Weights of a small GPT-style language model, trained from scratch on English Wikipedia.
Architecture: RMSNorm before each block, rotary positions, no biases in attention or MLP, untied embeddings.
Each number is 128 + 32 x the weight over its row's rms, rounded and kept within 0 to 255. Layers, rows and columns count from 0. Numbers have three digits each. The size before them is the row's rms in percent of the matrix's.

# down: layer 3 MLP down (transposed), 320x256, rms 0.148, rows 292-305, columns 128-191
# gate: layer 3 MLP gate, 320x256, rms 0.161, rows 293-305, columns 128-191
# up: layer 3 MLP up, 320x256, rms 0.164, rows 293-305, columns 128-191
down292 096:146090118177155143136146139146141150158130120084172162150101092112126111122164108065124178105129155126134175102168091085089140060091064141156100136107095109098161176178128084113095095200185127
gate293 103:132142095103135131217118150140127145116140097174143102103099145120113094120131137120168174058158123110056177099134084099091155073161109113123127127116081165173177149209185150064136142157103111
up293 111:162130141118158115105144138141174144121178196169132158151136118102091129117124036172106133148154054149116135138088119116104076162163087118170134133093108098124058145186176137094151117110099128
down293 105:182118144130199093134145114189139100159117164143162119170157131164112127141131145122092133126187091154133115160140103136079132123102183114146148110105121165156109122094145132121135150123169095
gate294 108:176163098126095201141118083109103132115106136118062152103173100123164143167023068129187152097142104153089206114147163196157142144151168126158124146139138128113113076118163093119181129136135101
up294 103:099086180102099128151141134132168155129133174150114100175179158137128122067113170189125154185119095124170098073109128087123106108092153111165151117095123070152178141146170100119108111128145159
down294 099:128150156154099162122129133116132072151099142108091138114166083098166136103134147108096116146078144121082170135100201087167136087069149129113130111107110135095061135167129137132126092093080148
gate295 103:059159157156135101116144140103156092133148135133165118092136114111126156194143169120094116087084144119144144127140141146093176143080094163107097122101089112166125138116089182179155123086133094
up295 102:078133117130134082097114084105106114191078084121154105119113133118120147090160113133182105174182129142180134141154124138109136119067070104098108116138119082177126148138124118119109103113075141
down295 105:100130111131094081136104107083085099135065158127095122096112067169109127118130087179188174161119150132169055167115114101138110060167053142109109087112118107133195104130154139169171086128150127
gate296 096:125119094067118108098194106147170087109141100142121139104124162098088125081167151164094151135199147128139082111144124065103086125133139086169147140136139208151120123160054151121157116075156128
up296 101:099131121178136141151070146155096120140097080133162127075090132110075112183117111130102171074100122141136062111156118176041134125157124135106089133145143128157116154151155156118133153157161144
down296 099:118102104114119094158132079156078095098140194111173139101147127129100136107086167138139112146081136103136072145107123165101104092111104078124113100152050089118095094187082091113061175141087100
gate297 100:158099111149145074124166125142154155112135164139133155138152148117141104115122085110129223183138105148153113124108115061158152133135090097176139159143110108067128090138122169147157142214144118
up297 101:073109201171125122171174162142140141115087155130135129110101094094097127087126112196169119154059131078121146103153146111134107115144059163173086064117163179159172096149132159183087097098136105
down297 103:081177075112123112118125092050081109148129175109154200123187109113076073127176148140124174177109097148085191088163149135108129155122075122135107141111173120146146114106177173148156126119102131
gate298 099:098145203078132118127133098196131130133151132114111100061101110182050159154139199109067137088154120190106114117151127145112166118097085136108142080109128161120136080125127138144107109102159148
up298 102:112099117119145171122108051162112132077133157120138132101128136135072148170125135139086116058087129172143139084105129130100123128090162126113137033113129144106103104150147114060092115102156153
down298 101:138186127226143106147093130182143127142156170135097129095167118104126121149129101076141102126131074088109133141107115116155152118109177162101125079115122173139130128088031148105128109119138172
gate299 103:076171118126085149146170078139164087139195110147109098128114104149098119127128146108072146097148140166153137112091154164125104114088151089155122156152157138167069135109123125166094089101132105
up299 092:035162059089150135179127169106134075078174189098164161097077074113126168124150152169124160139140134114112109081121117155099134167115146132149139140092189128105109126092192127107108116136175137
down299 098:138119070055129156093177143126114171062113085154129086142120161052146156140136115048116147112173128152071085112154130121144084168103142186110071153084103138098114135119203060189107073084087120
gate300 096:090158091159125126138134173086114090146125160118165131123070133121107176153129107131159105179139121097161127146122104077156119163163153178126159149144156107121137093160108133134153126161138161
up300 097:140083114087092071137127094119136097106130137146151086097089109109158129103133109116163109126117134141061150127142135114097100119140056154110156136077107159170069075102131140165135176151141133
down300 096:124111047134147139122104141121115132036136124099111143164142097127095117116097084127092153173162098110136142111140117114111130139137149107170164179042164171146115094100135153100133136142130129
gate301 113:073120145102145173200126084111110098086189156114071117149059124136127145128108180175045116088110159105106142094157084123145130141156077105130102131129139117168119055121114093136155134133128134
up301 108:118087100118132111181143136110070096089123117100123134164101094129173114155142131129099127119087097098099114113164150092135089168122120127146112116126085166091165103116163080121142097161120171
down301 106:161144052129124125139136160124161098134148139093127187139141144109119098138078087060125128108135180126152082109130144116201160142120178149132096119101109162105168111088129140112191102114141133
gate302 100:156090149163120081077129140156094116080145171092166076184104088129117163159142108102131044085082105093160101160171142125131140110161099130127135142137112122117146092232107120164164109127178138
up302 099:071173091128173096126085078104130138132124065115127160141132104117182155139120086096091081085154162130136175121140105147103141144128137137124112117116130133125087103097180180131110114114059158
down302 101:118120097130132163141155129169108131115119070145135174183153120161089126172088148137106133111100143136147156139143216076132151144088134184080124165109123066152048165156104077145182159107163111
gate303 095:180143181100148147174152105117158106144158088134163092085175151151112113141161151054130119119094146139063172153147087113094080143173130148149181124137124195141138117094128144085123125127133106
up303 098:180061095120100144115074098143087174047092098136111110152123129128161155126078105118212063152158141084129085104159189150100102114175088120157107079120151090152105176108120119124077119171154116
down303 095:132176146109130159142153172104123135130136116075119136169062162135097159060162159134150137124128137112176078094091071082116108196145057133119108123128169180148146206155203143111136151121158102
gate304 094:119175144158089141168136100176161098155144098164126159129102133141137094102104102120135154104156133163068120171116124144192244077140145188112136168082113135098100109106146168118175131118148147
up304 092:082151133111075098183106189173166171086106113199169102089189172140195092120112171084129149133145143162066136126154110141146128129117125108097166151154071142030130142138129118122223139113079108
down304 092:128124132144124123149096114090124147154094109088113130103142176114100146092121041129039129135141101128141121149154081097156140098132182104118167183106094135095109160149053135152172116069086139
gate305 104:157129054104116045126096018120119104109129135142120146094137088121104164138143084118165100162179164112129156133143158101128100052085159192092133125180138099143082120121079118122088136106131106
up305 100:113193197152124096154154133159147127173122134148098122142115123142099131115120109165129102193151065096096119093163116140033092119111076143126143153125109129149165088103058092106115085123104117
down305 099:149142083127087133103111181137154131149137065126057117173123103158093090197143113111184137089150166126171134196133112148142192148142148101108121124154075106113118130104054109121149112120109091